Weights of a small transformer language model: 70M parameters, rotary positions.
Each number is 500 + 25 x the weight over its row's rms, rounded and kept within 0 to 999. Layers, rows and columns count from 0. Numbers have three digits each. The size before them is the row's rms in percent of the matrix's.

# layer 2 MLP down (transposed), 1728x640, rms 0.0567, rows 386-412, columns 240-319
096:534484480523493522538493498465440481512480516496446556517442502495517542484476471508484533489505538494501498527490466522521492535533486509507515444508479525470494513499530500516467494514452525512501541548495526553511462479529544545512492534
096:580482520477468512509488508452492519482507500521535489489513466533503497500485508522486475490482507470510483447524509514502470502475546502477499499465519487504505550496517502547509447537522494509514459554463525507498495496500480506502537465
101:495513505505524495511527443512556508479477483517497489534503516488474487521522499468490482460511479507530510541476511526542514503462460530536541484491518512502492498534529552509471517463464477533492501501509482534476495473484496514495492522
101:503539496476490505500496470532483468504528509493525536517512503475501538504440521512514497496460521549483483492557528529456500464549511554536495515473522477532470464505469487472458505503526476476476565500451522458516511506496479530500443480
106:497476510491455502491528518544510526548488480490526468470496521525522486509469490491503498519542507510510490496539461485503496504493474461473495579479524443523482477531448449502508499463534496466535529464490474510529511515489477474494532515
100:507497488498459487519499460484481492511469526530517510467498528519515524517536480461495511471485490506534531468520458503490512482475515506459499486504479486520514494470520516443537527511470503434507465515502546533503473501467499493495444491
094:471496477534456535511461466498475515505509473503498537497522540507497489528523469510499489522496478503517461467511473520497482460484464508470507517486547526506479477494498527519479446524510517533487476495462475502522503519496469491536507459
095:507500474535487483505518489459504531516468488499508521512530475548517516520473437509529445469513495515501507552486473484516528495510502512449522500488463536504478483502467504516465509474466493471525466472491475472526528504506504561488532465
101:531448535512495456517486527520488506486555492481483510499490512509539504503505480501495443494513514497508461497505439501516476533492478508511486466518505483506528524475523515492487527501522505486462513483496499535466488472509484497496493550
107:510508503532461489538558481519508519533494566508471503497531521491503477495478500489474523506504445483510457465528475439530500520470440519437529469520522469483484520540491473481518484492508514547513533451511488490499524489502434513516449521
104:493491494541467501485465522468457489493511509508495496507459474507493505452507457506507511485504505482524497515558482484527494522532460497455500498520469488507493509478538487499488496505517516498486480511517514489508534478502518506481510472
101:496490504493473550456493482514481524500512478506485480492521489515493475529472510475474510498517497517532489532473521558519488460521514512458456480536497505531515492492489498453474462511509486483508524493462499449455529515475491482520539473
100:533469476498504433458535483507508508463479487518579497497472493486506473504472484475479451522459478517511506473472516498468525534494531484533493502503495510468496519446482521501498510531485498501484513491421479515529476506482472491495500506
106:544514487484474493520513486468481519539483486456519501516499532476541485552470502508496486527495459497494509511520509500520482509436538484515467469523495485503493531502498479550511487531556507515499513532514492498530519476516539480487515495
106:490545516520540544509513505545449529526533467473501482515501497491490531492473546511509482483529537474524499518529476514488526492505493485505482495485513476451482458492458538476499484482429506525517496512506525483456485462457461450523521498
095:501512548509518508504468468487518494450499491455523513466498461511499434511550507467501495509474513485549547468523511533479474511492466519532519483487470510530502503478517495482509491494496508518468471510545511526466489535450513502511474504
105:526473499474479450522531519513492511476496485517501511565499537520491544468456501512527470502509493488490508494490497476510490460532501490500502522479518511510502479493511509520501490486535523472519462512506503536544519491493511493489497514
101:504458478511488494531464528488479480486478487504499500536472532488508490506502505501533524527454489506479552479488523543487475492497492500514486494491517522468502491470534465475544482508478479531511474509484541479475489510489506495475511520
100:522501456496541486505490518487509512521483491519512517506499513511515467504496492485458507541502493462440489512519531475458468486502518544458482579507499454511525478493491472504438491443481532547503531505505487486525544471480488491466473497
096:489500512520491500493475547497477528544458463468521488591534505492472527502502485485500515480471463498494482457480518512517502531533475520505469534469471515506480528496531465456525494488456524489513516477499461508488545549515501528486516512
102:517567508504490481514500472535497503497482507469548472509493488534465546524499537504473494499491453542486506476490530526494499518493539504511519496517503462510536536528490484490484493526542519528465519498459523564527535519469502486505505484
093:485452472464524445496472526513523518518498521515530493513478513500498490507467492499530546502534531475490514507518444466500527478471522520501492560449484510502493480468506521478515476509564517507479490494494516521480479469515532485483532524
100:501498494480499505505479518452475494494493483531532537505513489511515440517474502479512478503489515474459503524533500490475496496477485500531475490517498486501513568495485493484511508513506524535475466486498513496505539474505497479513522508
099:500502492507472511486486537495502495496501523461517499488476463484497483506487476487498496483522459497518459512446475518505473495499474567442497513469468541483488465438504445475475509491501497523525548461505447506506504500512516482484509493
095:496460484530500512468551522541462513486487478512498499521492518487516482507537516485479512531490492541488534518544523549478522489491516478527524520471464492516486526541498470460447494506492483486509478479475511534487521506469505489530504510
098:475482484520480493524512468514506444461497445516509545501496528572516503477500485478553516449536511510539512508469508485515532517514492500488505471507560516476510501509520539511495526475485473527492527522488485493472507496501489535524500488
107:533488499485480514553481487497456516504475493478465473552483479524475503496478511513491549508486485456498482482529517484510469489477486500499510520517471514524513468509524534499479544485450510487474508468463469448502506458524495474516513452
# layer 2 MLP gate, 1728x640, rms 0.063, rows 387-413, columns 240-319
113:465465469497531458487545489448476521490503491470536473518487504490518491479502469492543529499451532495500515495490470514535467442529535511513526493501516498515520485528506456519528474512507499487486527561542466489516509516496513527486522569
100:511500487500505504469509536517506467502507539491519522485501483506527533479509519527496463557501503535449478524544509477492495485490532474535488481498529514517501545488511491529536507535447532528504511519511459470473473519510518468488480517
097:468514494565526511491474489535502463517490514561482452451514482501482456499503536493448508519512489484540518505490462469521501526487489520531489486532521502503494530508552536497515512477496492513457504514526493505535474507532496530513538504
099:461509492472530540516515492536470543469525514474520502534545497527476466496474434467540508486502484501420513454495504520488488530520504474461500515553466504486539468507511532508491479491482526535486467464428519496491524518469486508490510484
100:509515533513497491511496494505486458482490471516460520530536479551492501447532509471507510503432454494502507505511516465541507442450491515479533471497453563511507515502506513501483531503507536541466510430488462474429518489503538507492525522
095:530442523541467500528543505510505456507521459513498487506507483506474509515509505518460505490512516488505520508474502512508508492531519514473500470505456491470489515547503503500508484489470524474549476462512508494519493528502456489441513511
093:520514498488501488475501417501520493496516512490503502503509475479490457504491514464479495556541500522498489476517489505495482525528472500541494472508504502535548549505495556501527488527522494527525503497468512521512488487550514478494527471
103:506439536483472514494494513495476507532475494476470515514481488504482478518552517470510482456535492512517498492524445467498501506511479473476479499563509464499538484512483512458504508534488479479476514471464470505497509438534485520492512490
100:495478522470534490537543517512468516520508512495470490508505480512511473523465536514482441493465503512486494478528476492477493580494542478484447497493498482485489492579512469495526472512511504460473547506527481505474504476460517504465490484
098:509495482474471528564490495467548539483529478494434481537492506550513519496517525476472506507471509454519475563499462497539521507486538476489517484494457517488495532511537506537532498511497482502519551491525485519513429510501510520501535486
090:492484485500486508444523507527508462485481539503512476496529471504499538490505465469478511466527481480476520510461498501531507487482495545506535490520506481520484508471542514515523477521514513484452506513495483534487505446462488519497502539
105:491529525477461487459500485466525528488464481508491500495491494527508510459483451469518505455517471528504503504470518461470492518468477531522481505464509504537476512528496494469461512487463475481478519494492516474530534488481524513527507521
106:513507500524513476507488488505484508520525493536451555482451510483486495466515489520517513490513528497491509490514486506480517478490477531501533486543533506509498499502522500470510495466565510500514459476492537516475498474497502509503478499
106:488517537500546498499499498509495494541557479493516508483459496521509471514457529506485505465532485495558531501492481469497493501494529435544512469467473536513510517487510500514501477504480487509482533512490495494488505519494512479513522466
100:512494476487455511435481508539461495457534518497525477459516527518464514473552451482459478524468475525463531516482536509501507484522463557490507464493480485517477540486511536491514527484497502514513463529495506494519485470462516503492502530
101:480503470468512518488517498509549511485481500473508522486530454572528461457477539468488509503538463495524491488520475545476490527489488512510474503508524500495517508514474510484520525473509494461533473512472553507507481516533493473509494493
098:532506474537528501480517515539482497494512511514503480470497456497485509495470495496510488495493540474515506501557477515506485504472516526498517549497458485509542527517484500509511508490529498496467469493502492492489463517531513529521495498
113:513468482541463504537520497509493526525499506523496481526492501499494505494500529494506535536528517472472496483516487518481504503548508530472510531499488487509483448513496512499487467505502478544509541498440461538524521456490499484519510542
094:540488482465504488518518465520483498505494491574524520508512469507544497497534531519490502474488501486452534521495530498506498465474497477523480493500495492484476448528511497528512516480477445466480528551512496496528494444491501456490474523
096:489456470452537485489528516497493509503482506484465507515533549465495456545489480497532478511512497495480496509516550493496552518533487453502515516500503493483509507462493526500474495446493524542472497520503473467510483478479447511447482511
089:502520488474539474490527519442438491520515507512505485527480460504503497472507471483501507503535479486479450506429502518524475515529471470536506472489515505494502510481516515530490517511499472500531542500473451513471501486513527491484518507
105:505496500515516492490520517527498517510475466530433481469509521532522480516546474491523555483509478510531488482514491525511507476494471478530533490483483483493509530466540531452522437481526473504512497509512518497489482521530493534503479470
097:541524466452475492494488469501449479511511519473517461509540483439479530505504438500475518506516501503454514499491478505540497514514500466504546538525428462508468512500490490455505501491501503527523489502495482481492538513493491518495533541
093:505507470495474486499500507525462527492468450493481521439486549485490538479530529477535552548497484495480515494553515489510533499508490511498489506531497510537466487522495502520477521496505503504489502449512484530489540456519539485502528467
098:510526502526519472430480503514503527456504488480506534463520504513490505514505525479488510493537520519524471520488562490519509497482471551491502533514537485494438519478473527495472502505530492493494460470508501493459459499491471524517414471
097:519499482502485497486522463471509526537503519536493527492545492477505507528473545504485487541514460499516525469440477503454488532451498541532519510511501496463508491482469445522498489495555504533501469516538507562497491478505484517480502480
096:514535478514489479536458520458513487485492498487539487497524481495513536476473495457552523542548490500518469501530516535540478453540483529476512519531533498482518512485487492472475552506492429507510526517503463484510497463525537503504491487
# layer 2 MLP up, 1728x640, rms 0.0636, rows 387-413, columns 240-319
109:484453491489507498481571520502501481459477508473548471532475460479507502499499495504536521509485523520488543532483506525492495416505528514497527492528509530487521496533563499504567428499502442476472457539510474517512524513499494467425491541
098:471476490493559509474476465503482524510523557479509490509485473510482491501464499476531473474497468521507467466499449509478481494486499521498520489493481519452486530518543533506513452474517505475518527500506503503596507515517458476512500524
096:500492517455527500513521503463489526469515470452530491521510515515483523536536435497500468470542495502497490474500534472496480499521510468516487495473501466503475502451491508511537511521518510519498475499460464521519555502471481469472492508
099:452543507473511559470500487496510499452513529476539505554498509525497466477505453471517496507473508472453490489499554524486479538517505474451479525497485509494487505519529519481511484491515477526505482476484510479507519495460484523470482509
097:479495483520463554518515505489487507460472544514492538535476531534521509460483496455522507491448477514518553476493491525494461507517465529500507513446505487479517494507520509446492518507528526494478531500495477488504502546477541526502476497
092:511525520520522518516502502488505525478480530557495509530526528508485479459494504510506470498533511516496515530513515519484466528490510464472493523541529539526486468484535529469495463523526500528521508523522491454534523498503533495529457480
091:530526492459500500532477525495517519487519515509477472515502489529507547496507510508495499459484512508496504523497535504486550495512507550510504501555524459500483497519495539529516516466473489479477528498530461487472547523491496491491503507
101:510465480480488517509497510486544533474486508517496493510510504487490492522510508472492518467524500480473462484502448464500494539516488501514512487551482506517504497480508489467511540475479506489452496435505471526492521425533511537504486534
108:532498495518492495539511479465510538518502502441459510478508522500522494501524465511505477487489475464515518463490507530479487516496518502487489449470485461544502494540485441485509506481482469506519493520496465462519521492452523507502483518
097:536442466524525503522516526499491513487502457506487562548507436516532486498505524487478483459539534489531504454500477488483500484519479559523499452531463484486489490482517479501511514475491521461499502524504511469498506517485559507490475512
097:469514486514513489503528514525479486511493479500521488500514499457423540506529505480479542505454511501508540508519492530526522495487499448481489466483494570505539451485507503499491512514512494502534508470520534542497529509498487480506483521
103:479488512535467526485466478479472519446503492527492518473483475508522461482507445484470502461452486551489496522495503495501463561494472522498451489547507488511509511520528506498468520562497549492524491456449467479552488494492512473520536509
108:496477515488504523509550526509464498525511454514522484527491537497491505483472502486506502518502500515514475511509498536501506537449516498515464495474471495510532511479467467534494539536494487502493478536512490527505491502481499481517540482
112:463517492492519532503519496517489502479488490509504494529500533468510503528541494519508503497560554456500527497499494484497483494489502486526477491431463479482472511527480515501473465508442503545495492513481541485495464464446484469557550537
098:492467488495512497481534450550472522479506484489462457493478502501511497505515497504445494520482457505480518458508557558511482512489422482485526505482468485490450504491512492532501510496487516500470475500487519493512506474490457532481496511
104:500501452508494504510525503501482533489563514516488448476499503513399528480531482517500485521512523502488481499491500492523521496482490500431474533544508487508486489505519518529521492531470522510514534500518495468497509453458529554457481518
101:509489477494512503492517482528463486441537502506476473551477492517520499507486476471502520557503467471498504529491499518525533506500514529488498503492524564466476531501491531520473548511503504519527509518526511479517491519445532498531477548
107:512509473525510469504555494458451520469524514518502523518474490533542490555493499482476553554543495455478523558484542491512519514498471507491493568503511477518511466516500529462473472491479499495500527496420490516525517503495495479506513526
092:481485520503506521507516497514486527505467470478494503535496515476489491492498547475507547465496453499506472484473503501524494493481518545466480476503485472511496532470522482519535493516524531509507534466487459469524519540466497491491512517
098:531521531507492518511505486511463473506446467500560506520479538520479497498487515492473459498555512506513516474481478525505507511475545484497518517545490485565487524510457490503487448527533529509518524479489501476503491509489526502533554495
086:498437512493542505463496475568499556495482511429535469519481484475508510531470516505506541533487531515535496497535486511492558495494500498516504535479487522508485529489485485513490518469506527500471470501510538469490484496506468454473470496
110:516477515484534526509471494501521468539534518479520533502516494511481496519486493507490467496493483481495501526515494486492496490505486508506475483495522521495475494533467430479500531526507505514516471488473522506494495467503488475473493528
096:514487469491484532487500453530510503494535527470504468478489530499469510500524502504527514513501476488512523504487455467409514525498542515509493528490476500495485510500470484505474526486497511513533572492494484484500499481494494490509517506
092:510499506500517512530530518547485539535501480488507530488456498502477475522501496466497466487526548561471505482506507468527494504488516506474507518459494494476464510510524466514531483479465541506459494499526519468529507535509531489502471492
098:483477474471531465511472491530510537496500504523530539496520490530493494481482572488467496470543548484480459491491515484516519483525448544469492495510498463453495474472467518513519516458522545552501482482514496500469474526500520496514413496
106:510472511492481498538494499508529487532523539519471472531494494503511509486516482514477542470442510489515479465552558511521499477507528447476510498516475469518486504507515534492500547519496525462495505471454459441517499505515500451493452495
099:492499477496499494496483519526518497462500472556475457492474526479467495463449481520533515506456519510521481492466492533507508552452473499457517551475483505497514523492502489533500492454502524482483477481513491454482498476485494511458523503